Weights of a small transformer language model: 5 heads of 64 (1 for keys and values), normalized queries and keys.
Each number is 200 + 20 x the weight over its row's rms, rounded and kept within 0 to 999. Layers, rows and columns count from 0. The size before them is the row's rms in percent of the matrix's.

# layer 6 MLP gate, 832x320, rms 0.0626, rows 647-676, columns 240-319
093,189,208,179,176,152,150,228,186,213,179,178,204,174,227,163,200,230,208,216,177,258,201,173,164,210,201,206,197,138,206,212,227,172,218,228,223,171,196,221,205,187,220,200,216,182,236,183,203,238,182,161,177,201,223,191,203,228,166,178,202,193,206,197,187,228,188,192,193,188,192,204,166,184,214,231,203,174,201,194,184
102,182,184,197,223,170,213,157,189,200,193,215,207,210,187,204,189,166,222,198,193,185,199,215,221,171,191,193,194,216,201,192,191,209,218,172,206,217,178,223,219,188,196,224,193,190,206,196,206,208,161,195,219,173,199,181,205,182,177,192,177,209,218,214,176,200,163,201,174,197,169,221,203,191,222,228,194,250,228,198,184
104,222,201,222,197,197,195,236,226,179,205,187,194,176,207,215,201,195,226,194,209,206,181,213,206,211,196,220,201,171,239,207,220,259,196,206,179,221,191,199,202,224,193,189,210,234,207,234,196,221,209,203,206,206,204,221,194,200,157,194,176,216,208,203,217,224,237,210,196,179,191,164,211,190,215,168,182,186,222,185,231
094,190,180,177,196,219,180,177,214,237,162,211,202,204,203,223,203,201,192,201,165,248,218,194,160,210,209,170,227,200,212,198,195,213,249,214,190,242,172,233,185,195,223,202,199,194,179,182,212,204,214,147,205,161,213,206,158,200,214,182,239,187,221,208,174,177,182,185,201,192,174,196,212,204,223,210,184,165,192,125,198
100,238,204,170,225,212,193,201,231,167,248,197,219,186,151,230,205,195,213,186,205,163,193,184,237,181,221,217,199,239,211,244,211,189,219,216,207,226,170,199,181,194,172,170,215,196,226,230,170,188,222,191,208,198,213,193,220,187,220,190,205,171,194,172,222,205,194,202,206,192,223,206,178,185,199,174,186,196,221,192,183
099,207,193,207,206,166,198,211,212,184,225,215,199,216,170,192,197,178,146,186,194,206,185,236,234,191,192,197,189,212,185,185,171,221,222,189,210,206,240,210,227,215,195,211,205,230,183,185,176,206,246,203,224,195,179,183,232,196,223,239,202,181,181,183,201,219,181,208,187,188,215,189,174,208,178,211,210,205,158,179,194
105,195,228,204,192,233,219,173,187,214,184,228,193,179,221,191,201,198,182,215,170,248,186,173,194,213,221,213,226,164,194,163,216,177,221,174,204,205,199,166,182,208,184,262,191,183,184,199,211,215,197,179,202,206,197,172,204,209,202,199,198,239,201,241,220,186,172,185,183,190,186,186,193,220,205,216,189,218,188,167,250
100,202,212,181,183,210,223,184,188,181,216,208,211,195,219,242,190,191,178,190,203,183,198,190,219,216,230,171,157,181,224,217,243,192,199,201,180,208,203,220,195,190,213,174,190,273,176,197,210,190,224,173,226,182,204,201,209,243,213,214,211,155,148,197,180,214,200,210,191,205,203,238,204,188,193,212,193,164,195,186,222
099,231,227,202,217,203,189,201,207,215,186,219,193,164,182,206,193,214,202,182,182,202,198,174,205,188,239,224,175,222,210,204,213,172,207,215,181,195,172,216,179,192,230,181,210,211,225,219,176,189,174,185,174,186,196,236,205,218,160,203,209,234,179,219,217,208,198,222,209,229,193,204,160,205,228,181,181,220,234,205,201
097,215,188,222,176,191,203,187,202,179,234,199,222,198,164,187,144,203,228,186,210,215,154,197,184,197,229,244,227,205,189,240,209,185,173,209,171,158,184,226,213,168,206,181,182,206,222,203,202,177,240,226,197,216,222,166,202,207,203,202,205,156,208,209,181,195,188,157,209,209,221,167,176,176,178,211,187,194,209,212,195
094,214,213,200,206,188,181,233,173,221,191,189,266,200,203,176,191,243,193,193,191,196,174,181,205,183,209,203,155,201,208,203,162,178,199,201,192,199,197,204,204,201,212,219,201,218,200,191,192,162,211,189,215,219,173,206,204,232,197,198,188,216,211,209,208,209,206,216,210,170,190,185,153,203,208,182,185,212,219,186,198
106,214,206,201,194,172,206,161,173,174,188,197,161,163,224,219,192,188,209,222,194,209,212,224,212,199,185,182,216,205,226,201,197,235,176,196,204,205,194,184,182,186,198,224,177,175,197,191,212,211,219,225,214,202,206,169,198,206,227,211,187,204,208,187,192,170,209,163,181,189,197,235,213,173,175,221,207,154,198,201,229
102,203,215,216,168,199,249,203,210,210,222,216,183,189,157,185,199,195,169,208,191,211,210,201,224,193,184,226,184,179,207,194,240,228,175,223,194,153,207,176,230,199,210,193,215,227,204,224,172,191,224,219,194,209,205,173,208,191,184,226,227,198,184,214,202,211,236,224,198,198,172,193,204,240,156,199,223,185,221,214,186
098,197,216,219,209,211,205,170,209,214,213,181,176,166,219,226,182,244,190,201,209,234,192,200,186,211,210,171,198,188,215,210,168,182,201,213,224,205,229,161,184,180,204,185,225,171,205,188,188,206,201,191,178,191,212,207,192,198,214,195,194,198,209,182,238,204,189,198,219,174,183,181,180,218,229,211,221,178,195,154,227
101,185,207,184,178,211,209,204,204,217,195,193,191,206,195,194,203,181,201,210,200,212,176,205,200,228,267,223,212,202,184,189,194,192,216,191,184,202,189,211,200,197,208,160,182,196,155,196,217,194,193,233,218,211,214,203,189,183,173,208,223,204,175,164,211,199,182,172,190,213,205,204,227,211,232,168,207,189,211,229,240
109,197,200,174,202,175,196,175,230,212,218,212,173,184,214,160,236,218,209,197,203,225,179,175,198,190,194,179,211,186,200,213,181,180,201,221,209,197,226,182,173,201,217,195,198,170,228,214,217,206,192,189,192,174,185,182,186,213,205,176,201,232,182,175,203,224,187,191,208,209,177,202,208,228,222,183,178,205,202,211,172
087,219,203,170,201,164,196,215,155,194,204,212,165,197,209,212,211,169,184,180,180,178,198,176,187,176,207,194,191,201,209,241,216,171,210,200,237,247,168,230,176,183,160,199,212,192,199,185,214,191,190,212,178,179,247,237,192,193,198,223,187,198,201,186,210,212,199,220,239,173,209,172,190,205,208,192,200,205,183,193,196
095,184,181,202,225,198,207,173,201,195,186,179,203,212,200,228,177,184,179,185,176,197,236,201,208,197,182,196,214,205,230,188,217,219,180,209,193,196,174,183,194,202,182,170,205,183,221,179,172,211,191,204,230,215,219,221,196,212,197,187,173,194,236,224,202,187,207,232,209,181,177,195,227,183,225,212,190,189,233,194,182
091,203,190,220,207,178,200,206,240,235,181,196,197,193,237,193,195,224,197,211,209,198,207,215,210,235,185,189,174,196,233,180,242,207,186,170,191,187,243,242,212,247,187,182,228,211,215,204,195,189,239,187,213,196,177,218,157,213,182,177,202,217,148,171,236,192,199,203,218,173,217,220,200,220,213,215,218,188,196,194,195
102,186,199,209,197,195,192,230,198,204,215,168,201,256,171,214,182,175,215,187,201,210,204,175,218,187,199,240,170,192,188,176,201,206,199,210,186,199,231,200,227,197,150,213,212,221,209,213,174,161,221,179,161,212,232,195,227,211,213,187,169,185,213,215,191,233,186,228,173,199,181,181,155,231,206,205,210,213,202,183,215
105,229,182,175,171,193,164,187,179,162,223,179,227,232,180,262,167,192,176,178,175,243,172,222,188,170,169,238,163,210,235,186,225,200,230,221,201,206,197,207,192,208,214,168,209,216,232,199,182,236,166,203,188,206,214,161,157,171,196,183,205,186,200,215,183,185,209,206,223,196,190,185,159,221,183,228,185,193,201,161,201
098,173,170,174,212,179,224,171,241,147,206,193,215,221,198,206,211,220,199,214,185,221,187,209,238,214,221,215,207,241,187,202,184,202,191,182,182,211,210,191,198,232,245,206,199,222,181,216,184,201,192,204,164,185,210,221,227,206,188,170,191,234,212,230,200,194,208,210,201,208,221,148,201,219,176,173,202,184,218,211,219
108,186,221,165,167,165,186,154,194,214,228,230,174,190,208,244,209,240,210,198,186,194,200,195,200,189,241,183,182,182,195,202,184,217,200,210,186,182,203,200,221,179,184,172,213,216,189,206,187,174,226,204,205,187,236,182,193,205,204,222,219,194,205,211,218,237,175,183,209,178,216,190,168,200,158,204,231,202,226,203,171
092,231,175,206,196,162,215,186,221,197,173,195,194,217,230,196,191,171,172,234,202,190,217,222,222,189,216,187,233,184,201,197,227,177,190,210,215,206,171,177,187,215,172,203,209,203,230,216,196,228,210,223,174,199,183,185,173,206,219,223,214,239,221,188,193,205,187,205,184,210,242,218,221,208,211,218,209,181,184,214,192
098,246,206,191,213,215,189,221,242,169,205,163,196,204,164,198,205,218,225,233,188,176,161,199,207,227,192,203,185,214,216,184,190,207,203,197,166,220,205,219,201,196,190,181,251,212,221,211,181,192,227,213,185,177,204,175,169,213,210,169,186,240,202,226,201,212,208,199,183,210,220,195,200,181,188,206,199,191,187,182,177
103,210,218,214,206,209,165,216,203,192,216,194,229,186,177,202,221,194,204,169,192,188,197,211,241,159,207,204,177,192,168,196,234,208,225,178,212,193,212,185,192,192,182,185,174,192,184,170,216,205,202,211,200,197,191,213,214,201,193,182,173,206,184,186,166,199,212,183,239,210,199,160,184,193,182,223,213,164,185,185,206
105,222,175,211,206,184,235,214,221,183,223,192,181,219,213,200,215,207,204,201,201,236,182,168,237,177,203,210,194,224,211,185,189,180,212,208,208,185,209,175,225,167,231,189,242,177,198,190,199,197,221,204,174,205,182,165,218,172,179,204,172,219,205,186,171,196,194,205,210,176,207,183,161,203,188,188,219,210,175,255,235
097,181,234,226,190,217,199,222,209,176,204,185,195,185,187,193,185,213,198,195,214,231,204,210,241,178,230,224,202,194,201,190,213,193,220,208,186,242,214,216,205,235,202,166,169,194,205,210,194,214,198,212,206,227,198,244,178,210,204,182,203,175,214,195,221,213,232,186,221,213,202,199,203,158,175,181,196,205,203,185,211
100,207,171,206,202,178,236,202,241,183,209,174,190,208,264,220,147,205,226,194,201,199,217,240,185,193,210,171,228,204,230,186,196,173,189,209,169,233,164,196,199,156,189,215,211,231,228,208,192,214,184,183,184,191,200,220,183,174,206,193,212,192,200,238,204,206,170,172,186,230,223,209,244,181,188,228,219,179,198,164,178
105,144,209,218,166,186,204,168,225,192,213,235,212,191,225,218,228,182,169,226,240,216,193,207,190,205,230,196,161,199,200,230,178,206,191,193,175,219,199,201,205,242,233,192,195,196,192,227,188,202,192,189,205,170,186,171,221,210,221,242,216,227,184,184,218,208,148,184,227,203,204,210,213,232,198,199,203,219,181,177,203
# layer 6 MLP up, 832x320, rms 0.0623, rows 647-675, columns 240-319
090,158,190,224,219,177,238,207,206,202,204,147,225,209,166,209,173,210,215,216,217,218,217,221,174,186,188,232,173,188,212,199,168,211,181,163,222,237,201,195,192,223,200,198,216,191,208,177,196,204,243,210,165,180,213,204,179,189,210,192,208,200,182,166,187,167,199,176,225,197,198,212,185,214,187,196,189,189,195,214,201
100,211,189,194,206,184,207,199,206,181,190,222,243,181,197,181,176,149,196,183,216,204,179,193,197,208,182,206,179,206,197,228,195,228,185,216,201,184,190,196,181,175,226,181,187,204,225,224,181,209,232,216,192,213,213,206,172,215,195,180,215,194,206,142,221,233,188,199,182,183,242,209,203,216,167,224,190,187,224,177,231
104,194,211,196,211,203,178,218,203,224,212,219,166,212,229,213,171,204,206,206,181,198,232,176,185,202,187,186,200,211,169,197,195,196,200,182,203,189,203,217,231,206,204,186,190,215,231,207,199,205,177,177,115,186,220,228,195,217,211,200,192,226,207,198,196,151,206,196,198,164,212,220,191,199,207,231,217,200,237,195,222
089,180,213,166,208,177,189,169,170,216,192,245,205,221,190,212,262,192,209,205,154,204,236,195,219,201,213,224,191,205,200,186,212,192,243,184,207,197,230,216,179,209,203,191,155,233,221,239,225,137,222,188,232,168,233,209,215,194,188,243,236,202,177,215,207,187,158,209,198,259,201,223,218,234,196,200,171,228,210,226,213
102,220,221,207,201,179,212,203,222,205,229,177,228,191,187,206,203,199,241,221,217,181,180,187,198,209,209,228,187,240,235,241,226,203,181,193,220,193,201,182,211,190,190,187,211,166,223,211,180,175,222,217,219,227,202,194,187,184,230,185,220,149,179,155,219,222,208,202,210,186,214,215,173,204,205,181,206,196,167,235,194
105,206,197,219,207,218,204,177,209,176,196,206,190,153,203,177,166,175,205,205,156,167,230,250,230,200,189,212,190,196,210,218,212,205,218,197,192,209,200,215,176,184,204,176,203,201,225,212,198,165,221,180,178,203,205,223,208,201,194,204,208,194,204,209,224,225,194,194,231,163,226,199,219,221,203,235,219,167,217,202,219
100,202,174,192,209,189,203,216,177,202,214,206,222,233,208,237,220,205,246,204,170,204,191,199,182,205,203,220,197,179,198,201,207,191,194,162,189,157,221,173,205,174,249,180,184,199,165,212,192,203,181,213,203,222,168,215,252,211,205,200,218,219,227,224,187,224,221,208,184,259,191,213,184,248,188,234,204,228,191,184,211
105,233,145,151,210,173,230,214,223,148,178,189,206,199,235,202,215,171,212,179,210,190,192,211,205,226,182,166,188,180,208,181,173,197,203,170,193,190,183,180,219,193,221,216,216,173,235,190,189,203,192,216,180,240,237,249,183,174,184,195,173,188,246,219,201,206,204,169,215,219,142,174,239,148,214,174,188,187,212,229,220
092,172,220,205,177,228,181,199,180,197,216,187,182,207,190,190,211,197,237,207,237,212,177,177,170,189,198,205,189,164,202,216,196,215,218,165,223,184,205,241,178,206,201,260,240,196,180,190,210,203,174,190,214,178,212,182,183,188,202,194,206,219,178,216,204,200,214,181,231,249,198,228,219,170,174,184,196,210,178,205,225
096,183,169,220,162,181,197,203,163,223,190,177,177,206,211,198,216,207,166,155,196,191,210,192,183,176,228,194,204,188,201,187,190,194,220,225,203,203,193,167,230,207,197,197,189,212,223,178,198,208,189,210,223,175,170,169,197,201,207,221,204,210,187,189,162,199,188,173,210,190,162,191,202,199,224,225,217,200,183,210,197
090,234,200,204,214,194,166,180,210,211,169,220,200,207,171,222,172,222,152,226,182,180,159,227,195,205,186,177,222,210,188,234,189,188,209,211,206,213,207,220,184,205,183,200,208,205,216,195,165,209,224,206,163,160,197,184,199,190,182,199,201,198,161,235,205,197,240,181,184,220,213,196,223,198,228,212,186,211,185,225,187
102,210,198,193,214,211,208,215,254,183,194,179,191,243,211,191,186,202,224,179,228,199,192,213,224,196,188,230,215,195,193,187,171,232,197,212,213,241,215,177,175,227,207,184,205,190,203,169,169,186,226,190,217,200,226,243,160,180,184,198,181,202,175,180,242,201,249,189,202,194,232,200,209,183,182,175,207,188,205,194,189
099,217,183,198,213,204,222,224,241,183,220,198,183,187,203,158,184,206,202,173,192,156,193,189,220,180,184,183,185,246,196,220,195,195,186,218,206,230,193,209,178,155,231,209,221,204,189,180,233,217,213,183,204,192,213,203,222,180,220,190,170,214,206,208,239,163,211,210,206,191,211,188,207,178,222,247,194,190,218,164,204
098,200,182,193,217,192,207,198,204,236,194,217,217,199,209,189,198,174,255,216,230,231,223,167,162,202,226,202,248,168,226,222,213,183,196,193,201,155,220,205,204,201,213,215,204,183,192,185,212,242,206,180,180,187,207,223,200,225,219,207,169,225,220,225,239,202,173,232,186,205,201,210,229,210,188,179,183,222,185,189,216
096,228,157,194,198,198,234,205,199,200,211,218,167,209,174,183,195,226,224,211,205,194,172,223,186,216,204,186,207,212,198,205,196,206,171,178,208,184,224,215,194,207,206,218,179,172,153,204,173,183,222,190,178,198,201,185,241,190,213,180,192,209,151,226,207,167,172,193,190,206,205,180,220,187,201,235,191,201,180,169,178
099,190,222,197,226,206,204,211,224,186,199,231,192,196,183,174,191,205,201,184,216,204,182,194,177,195,210,218,175,218,202,222,187,157,197,202,179,179,224,213,196,230,193,214,210,215,219,221,237,187,222,180,223,226,215,229,186,195,213,214,207,196,189,198,246,212,195,225,208,202,234,167,165,201,200,230,232,190,148,210,175
109,206,204,208,218,209,161,199,163,213,187,210,211,169,218,203,219,203,201,188,207,188,214,198,182,237,191,183,200,214,180,192,186,191,205,230,223,213,235,226,177,190,200,208,179,185,192,218,227,209,148,181,187,157,201,193,149,206,174,199,207,223,221,210,183,175,235,204,178,204,155,208,226,185,226,201,170,180,199,218,178
095,200,183,215,213,218,212,215,174,210,224,164,172,199,201,228,194,204,198,226,169,218,184,187,203,152,248,189,211,201,181,207,183,187,207,202,195,209,206,167,204,218,181,204,191,182,217,205,180,225,212,166,212,152,173,219,193,193,196,188,223,216,204,190,212,191,159,209,181,244,229,187,175,193,197,205,236,248,259,186,209
099,214,167,211,193,211,178,226,193,201,165,241,179,213,196,172,196,206,227,205,198,197,196,211,169,216,188,173,193,187,198,205,195,173,180,204,185,203,207,243,215,238,182,179,189,205,206,211,203,210,179,208,147,204,154,202,192,225,202,172,215,174,187,199,194,205,195,200,186,214,184,224,197,218,207,211,228,200,226,204,197
100,252,215,209,215,234,178,173,210,224,193,195,202,195,155,195,180,229,188,195,192,223,174,199,226,225,203,196,188,167,197,202,215,203,194,185,198,188,196,184,196,218,188,230,183,204,181,206,209,210,196,191,170,227,198,180,197,191,208,200,227,185,207,200,211,217,210,201,193,232,196,164,213,204,201,219,194,231,159,218,222
100,158,155,185,179,207,239,201,223,177,236,192,207,220,176,220,208,220,182,157,165,226,211,175,198,172,216,206,180,213,201,179,165,198,242,249,223,192,236,166,205,178,130,215,202,200,203,203,182,205,198,179,186,192,238,177,213,258,224,199,204,196,201,198,218,220,196,221,205,185,222,211,167,226,194,208,205,178,190,188,195
096,200,176,184,192,210,197,208,179,201,186,185,193,211,150,241,193,164,201,175,217,208,196,203,204,193,194,229,200,198,187,175,189,190,206,194,156,217,202,191,214,201,187,192,207,191,218,195,177,240,197,218,189,188,203,215,173,240,221,193,195,172,212,222,204,202,225,169,200,208,182,192,206,190,225,217,185,226,178,227,201
115,155,216,191,206,202,184,187,223,215,188,233,209,209,194,212,210,172,222,163,170,202,179,208,215,207,180,198,181,185,187,181,163,233,196,200,227,195,202,157,220,212,195,186,166,150,190,219,196,216,166,229,207,228,204,181,248,223,171,206,231,173,207,204,214,199,203,159,217,206,206,173,189,218,183,189,217,212,224,236,204
103,181,214,192,194,152,216,204,200,189,202,200,183,176,194,213,194,191,192,210,178,222,218,198,183,213,220,224,191,201,207,213,196,212,224,210,233,171,196,200,208,240,224,200,202,230,188,226,187,194,213,187,216,198,223,198,212,231,201,207,205,212,183,233,179,235,186,196,202,179,191,229,202,243,185,195,210,209,197,200,220
091,190,192,211,216,195,202,201,160,198,194,174,233,177,206,215,163,202,228,221,219,242,207,214,217,187,192,203,168,212,214,248,155,199,198,180,190,185,189,211,199,201,204,192,217,222,208,187,207,189,185,206,202,229,189,173,168,160,161,227,171,202,207,208,213,227,166,224,199,180,217,216,182,228,179,160,223,184,201,150,216
096,200,180,220,168,198,187,225,207,207,218,161,214,176,158,215,184,235,221,209,213,230,209,187,221,217,184,190,198,215,251,190,177,207,219,194,227,191,189,190,159,195,227,217,204,201,212,187,189,188,169,182,202,171,220,155,217,222,222,247,182,207,203,170,240,202,200,171,191,175,201,188,217,171,198,204,185,157,199,221,194
101,200,199,189,180,166,170,211,183,227,192,209,208,208,209,214,220,203,211,226,187,186,231,224,178,173,206,214,218,204,235,205,204,218,215,216,243,200,183,225,192,184,178,170,175,188,191,173,190,158,193,161,253,185,178,215,200,189,195,191,216,220,176,184,210,170,160,191,147,219,175,182,205,210,198,209,204,231,196,186,210
094,187,188,215,188,181,200,202,202,197,186,211,179,186,192,190,193,165,191,203,221,212,234,230,200,213,221,215,205,187,172,222,182,224,229,182,222,190,225,182,238,202,197,226,207,221,179,192,209,163,183,211,226,167,203,219,196,223,213,197,229,184,196,184,219,202,192,202,208,186,187,202,234,225,183,194,181,203,174,219,187
099,182,190,204,195,177,196,196,156,200,248,181,204,256,221,227,230,196,188,198,190,173,232,206,214,198,174,166,194,185,221,205,202,211,216,198,200,204,171,201,203,208,204,217,197,227,204,205,192,215,187,215,238,210,199,186,184,194,215,247,186,223,192,199,212,192,237,197,220,191,182,183,205,228,180,185,240,204,194,188,213
# layer 6 MLP down (transposed), 832x320, rms 0.0825, rows 647-675, columns 240-319
091,231,203,199,235,242,191,193,199,228,181,215,190,191,220,212,212,186,228,213,204,157,215,230,220,186,188,195,216,195,178,177,195,210,214,195,159,226,202,189,191,166,201,193,171,203,179,235,196,204,177,188,222,200,195,220,200,198,244,214,210,238,191,190,196,201,196,192,177,188,214,217,226,175,208,191,205,187,184,200,184
102,170,181,236,189,204,173,167,200,232,214,185,197,220,196,217,211,179,186,197,177,197,215,190,180,171,220,191,192,237,196,177,208,164,177,174,257,188,147,205,210,173,210,187,193,237,229,214,158,204,203,192,214,183,216,157,170,201,239,221,205,212,188,223,218,186,249,179,192,168,230,183,207,204,172,180,264,221,221,203,178
100,216,192,198,219,242,185,202,210,216,218,186,195,203,224,203,218,197,210,197,163,213,227,203,194,185,244,213,219,208,198,224,177,233,210,188,220,240,196,191,220,184,199,186,165,223,218,196,188,177,232,203,226,183,201,184,195,218,210,208,195,186,195,209,208,220,170,206,203,191,201,235,221,193,178,217,201,244,182,206,187
092,228,210,207,203,213,182,182,223,168,204,169,214,223,207,228,158,216,183,201,217,203,166,184,219,211,199,171,221,187,223,215,215,178,195,208,205,207,175,175,208,175,202,181,236,195,210,159,199,240,148,211,150,200,194,207,157,212,213,165,157,184,205,230,195,183,203,229,194,130,193,193,208,173,211,226,227,170,189,190,217
101,207,181,188,153,203,193,201,179,192,181,219,198,209,231,183,200,192,212,224,237,192,199,223,185,233,224,214,185,197,207,177,180,200,178,180,207,190,203,194,228,169,201,193,200,182,178,222,194,232,229,172,196,181,190,202,197,218,180,183,220,210,190,236,190,217,203,211,228,216,212,174,164,183,163,243,229,197,207,206,234
106,213,199,216,177,212,197,207,194,216,197,196,209,237,175,188,181,202,227,233,198,208,212,204,189,235,199,226,155,185,200,187,203,206,236,194,199,215,168,195,186,193,220,183,183,214,261,243,203,195,220,164,201,188,181,210,215,197,212,221,184,231,161,211,198,210,179,224,185,205,156,223,208,203,193,192,173,229,217,217,164
105,197,185,238,220,206,185,230,202,199,184,231,182,189,193,199,156,215,229,195,200,214,228,188,170,238,213,179,224,245,187,197,204,198,204,229,237,178,208,229,243,246,175,184,184,190,194,183,190,240,210,209,205,166,211,216,189,189,182,220,165,144,211,228,208,185,176,203,199,166,231,210,204,190,159,221,261,226,171,200,209
107,203,170,192,198,182,242,177,199,206,204,230,199,203,174,236,225,167,204,214,189,178,213,190,203,180,202,183,194,195,230,182,204,206,214,167,196,211,174,193,190,186,201,208,192,248,190,172,211,184,213,193,215,201,187,169,182,218,181,192,231,192,198,197,186,191,172,215,178,234,218,180,197,178,207,214,210,217,216,221,173
094,239,202,182,217,189,197,196,197,199,205,193,176,231,183,227,172,175,189,180,169,176,202,223,204,198,225,204,187,209,188,183,210,202,189,223,204,235,206,192,232,204,213,197,178,218,205,209,186,185,183,228,168,194,169,231,217,201,200,197,209,212,174,189,208,197,234,231,190,203,233,155,185,221,235,192,236,162,232,200,208
097,205,208,211,246,239,236,206,203,196,206,212,192,219,186,215,199,197,216,204,188,180,190,217,196,249,201,197,215,200,173,249,226,165,192,188,183,198,176,200,195,198,214,184,228,240,223,208,217,184,202,181,224,222,207,195,215,169,216,230,172,172,169,208,211,185,212,203,180,165,180,193,208,195,200,210,177,224,198,217,174
095,192,210,183,224,190,215,250,194,155,241,183,191,219,203,178,215,207,230,205,235,191,219,165,233,211,185,216,182,219,182,183,220,217,186,180,192,216,204,202,219,208,234,208,209,171,216,229,212,202,177,193,215,192,166,172,212,222,217,172,194,228,227,172,180,207,207,215,185,193,178,200,196,208,205,200,236,207,218,167,193
105,212,219,204,207,183,223,186,194,175,198,241,193,196,211,201,207,201,179,187,204,157,203,203,181,217,227,197,214,229,213,175,244,197,147,239,208,208,174,181,201,173,215,211,191,186,210,188,195,213,206,232,204,197,179,216,202,232,226,212,217,202,236,207,187,174,216,192,176,188,182,211,177,164,193,196,226,175,217,217,215
102,178,208,172,204,190,230,226,203,213,209,192,200,202,189,178,191,184,207,226,182,213,226,204,200,182,187,240,177,213,204,186,191,189,208,183,225,189,225,196,220,194,188,184,195,243,211,197,187,194,213,198,225,198,216,229,171,197,205,182,194,213,185,203,217,203,204,203,198,187,192,215,213,215,181,225,231,160,227,247,196
101,200,154,207,163,245,202,220,190,182,192,210,189,205,195,194,228,134,190,184,200,175,216,199,231,177,177,232,176,175,193,183,197,198,208,158,221,213,186,208,208,160,185,223,187,224,198,214,182,192,197,234,225,185,210,203,176,216,190,192,179,228,204,206,189,202,207,205,188,209,215,223,219,203,201,191,158,239,193,212,190
100,200,238,205,195,166,197,220,203,202,220,220,222,205,221,211,199,196,179,187,180,191,221,209,216,175,172,185,186,175,209,225,193,209,228,207,219,230,201,191,215,192,180,198,219,167,205,227,177,237,186,211,224,172,255,229,170,206,201,215,192,184,209,154,174,213,212,219,216,209,218,208,216,188,227,193,198,199,214,191,217
103,202,205,204,207,173,201,145,225,230,219,199,214,208,242,197,236,202,193,218,228,222,162,206,226,179,198,161,201,183,182,236,182,227,255,203,215,211,206,164,222,176,207,210,239,165,191,181,196,188,175,211,227,184,177,187,226,202,196,184,202,191,221,220,207,173,184,180,201,216,198,202,219,180,223,230,212,173,199,226,248
099,221,206,266,216,257,212,166,206,220,186,193,234,194,183,202,181,215,213,202,209,227,219,211,215,239,200,210,193,185,189,182,188,185,218,219,207,170,234,176,188,189,232,172,207,204,184,212,212,210,206,202,196,216,197,174,188,187,180,181,220,212,191,212,173,179,198,211,180,221,192,224,194,209,217,195,188,190,239,227,204
096,223,190,211,217,175,204,181,232,169,168,197,196,204,205,195,183,214,198,212,198,213,186,205,170,213,217,231,211,190,203,186,168,185,204,192,200,182,171,176,199,191,184,196,198,180,195,196,204,191,167,204,224,219,186,206,222,208,190,215,193,170,194,186,186,181,198,196,220,195,191,189,167,187,209,222,163,164,228,199,175
097,213,191,192,152,185,208,205,184,211,208,210,207,182,170,190,193,197,219,179,201,207,212,177,197,199,203,199,199,199,183,201,177,178,215,205,206,219,206,189,203,162,230,222,204,183,202,211,200,222,172,203,183,213,214,206,210,181,249,205,188,190,237,215,209,220,202,200,171,203,198,210,226,178,267,183,207,197,211,211,214
103,199,241,200,207,224,200,203,213,216,206,215,174,204,192,193,240,173,209,191,178,179,203,220,208,197,222,201,184,180,152,186,194,198,195,184,183,214,179,196,252,183,214,187,198,199,208,192,220,172,187,198,221,199,187,184,186,195,176,208,210,199,179,181,187,170,194,240,198,241,204,222,198,242,216,189,223,179,191,194,181
100,187,246,186,203,200,215,207,207,177,181,180,213,196,178,159,195,196,185,186,194,217,212,204,206,187,201,193,166,200,215,200,193,225,211,196,211,168,168,199,152,208,182,219,184,208,185,210,210,227,215,191,229,218,194,220,204,193,187,216,187,206,187,185,195,222,197,200,233,209,163,188,184,160,217,217,181,230,192,244,159
099,176,220,164,191,186,213,155,212,196,167,215,205,203,179,200,217,214,203,256,199,187,189,177,210,232,233,200,182,185,248,198,194,215,180,193,195,185,194,171,178,210,206,203,183,208,185,208,211,175,223,202,205,205,163,190,212,199,148,220,206,217,218,176,208,174,157,225,183,196,208,171,178,184,169,170,181,174,237,184,206
111,183,199,201,237,211,198,239,239,192,186,213,250,220,198,187,202,208,217,210,201,217,218,197,225,220,205,227,203,178,211,216,203,207,204,192,203,241,214,175,195,238,200,198,187,190,187,206,225,194,196,238,202,180,207,177,205,182,196,201,193,183,220,196,145,200,194,199,197,193,175,162,215,172,194,180,170,227,214,205,201
101,242,206,190,199,172,209,193,213,150,166,180,196,190,196,190,221,180,190,223,195,215,200,222,189,211,235,203,229,144,219,198,228,184,186,185,214,176,200,210,204,231,231,218,220,188,240,232,184,234,201,208,195,232,201,206,195,195,169,192,227,208,206,184,210,188,206,174,155,207,214,229,159,185,226,194,220,187,177,216,229
092,191,205,150,170,190,203,203,234,188,237,183,174,199,187,173,212,192,175,188,174,204,218,197,197,210,209,189,214,181,192,181,231,182,199,221,193,195,233,155,213,179,186,191,179,180,191,200,180,191,220,201,199,191,195,210,175,226,217,214,202,205,164,201,162,209,202,209,209,206,197,180,206,154,201,211,188,224,204,218,237
100,198,198,233,190,223,200,211,207,195,189,246,201,208,215,194,239,195,215,194,221,220,211,224,208,170,164,195,209,233,158,193,217,181,218,164,199,229,226,228,239,205,177,209,214,188,194,193,232,196,223,192,203,251,179,198,187,190,202,192,192,219,156,204,168,184,223,200,209,215,190,205,193,227,209,219,194,197,207,198,206
099,199,178,199,232,228,174,209,216,195,208,209,174,175,193,207,208,194,172,197,204,179,242,199,232,182,158,207,217,204,207,179,186,236,200,182,163,215,187,219,206,178,229,202,165,217,185,192,203,221,202,212,204,158,190,191,161,242,196,197,236,222,218,200,220,229,182,188,156,197,199,180,203,197,206,208,191,189,211,177,164
095,186,199,193,223,234,173,197,204,180,168,222,223,202,213,180,192,202,200,204,173,166,188,191,182,204,216,218,206,211,237,188,215,229,222,232,196,181,203,184,199,173,189,179,182,194,198,200,192,199,227,195,201,188,187,198,240,158,201,180,198,212,197,220,215,212,174,156,165,187,188,175,161,182,229,199,190,206,221,211,191
099,195,230,213,230,201,200,213,237,155,198,205,176,220,198,205,179,183,184,200,194,187,191,178,197,210,182,196,221,189,216,281,198,164,200,229,188,179,209,196,204,201,226,178,194,204,204,216,217,243,178,199,195,191,186,209,203,187,205,164,180,184,230,243,194,179,170,207,178,229,229,175,220,176,211,197,194,205,180,198,160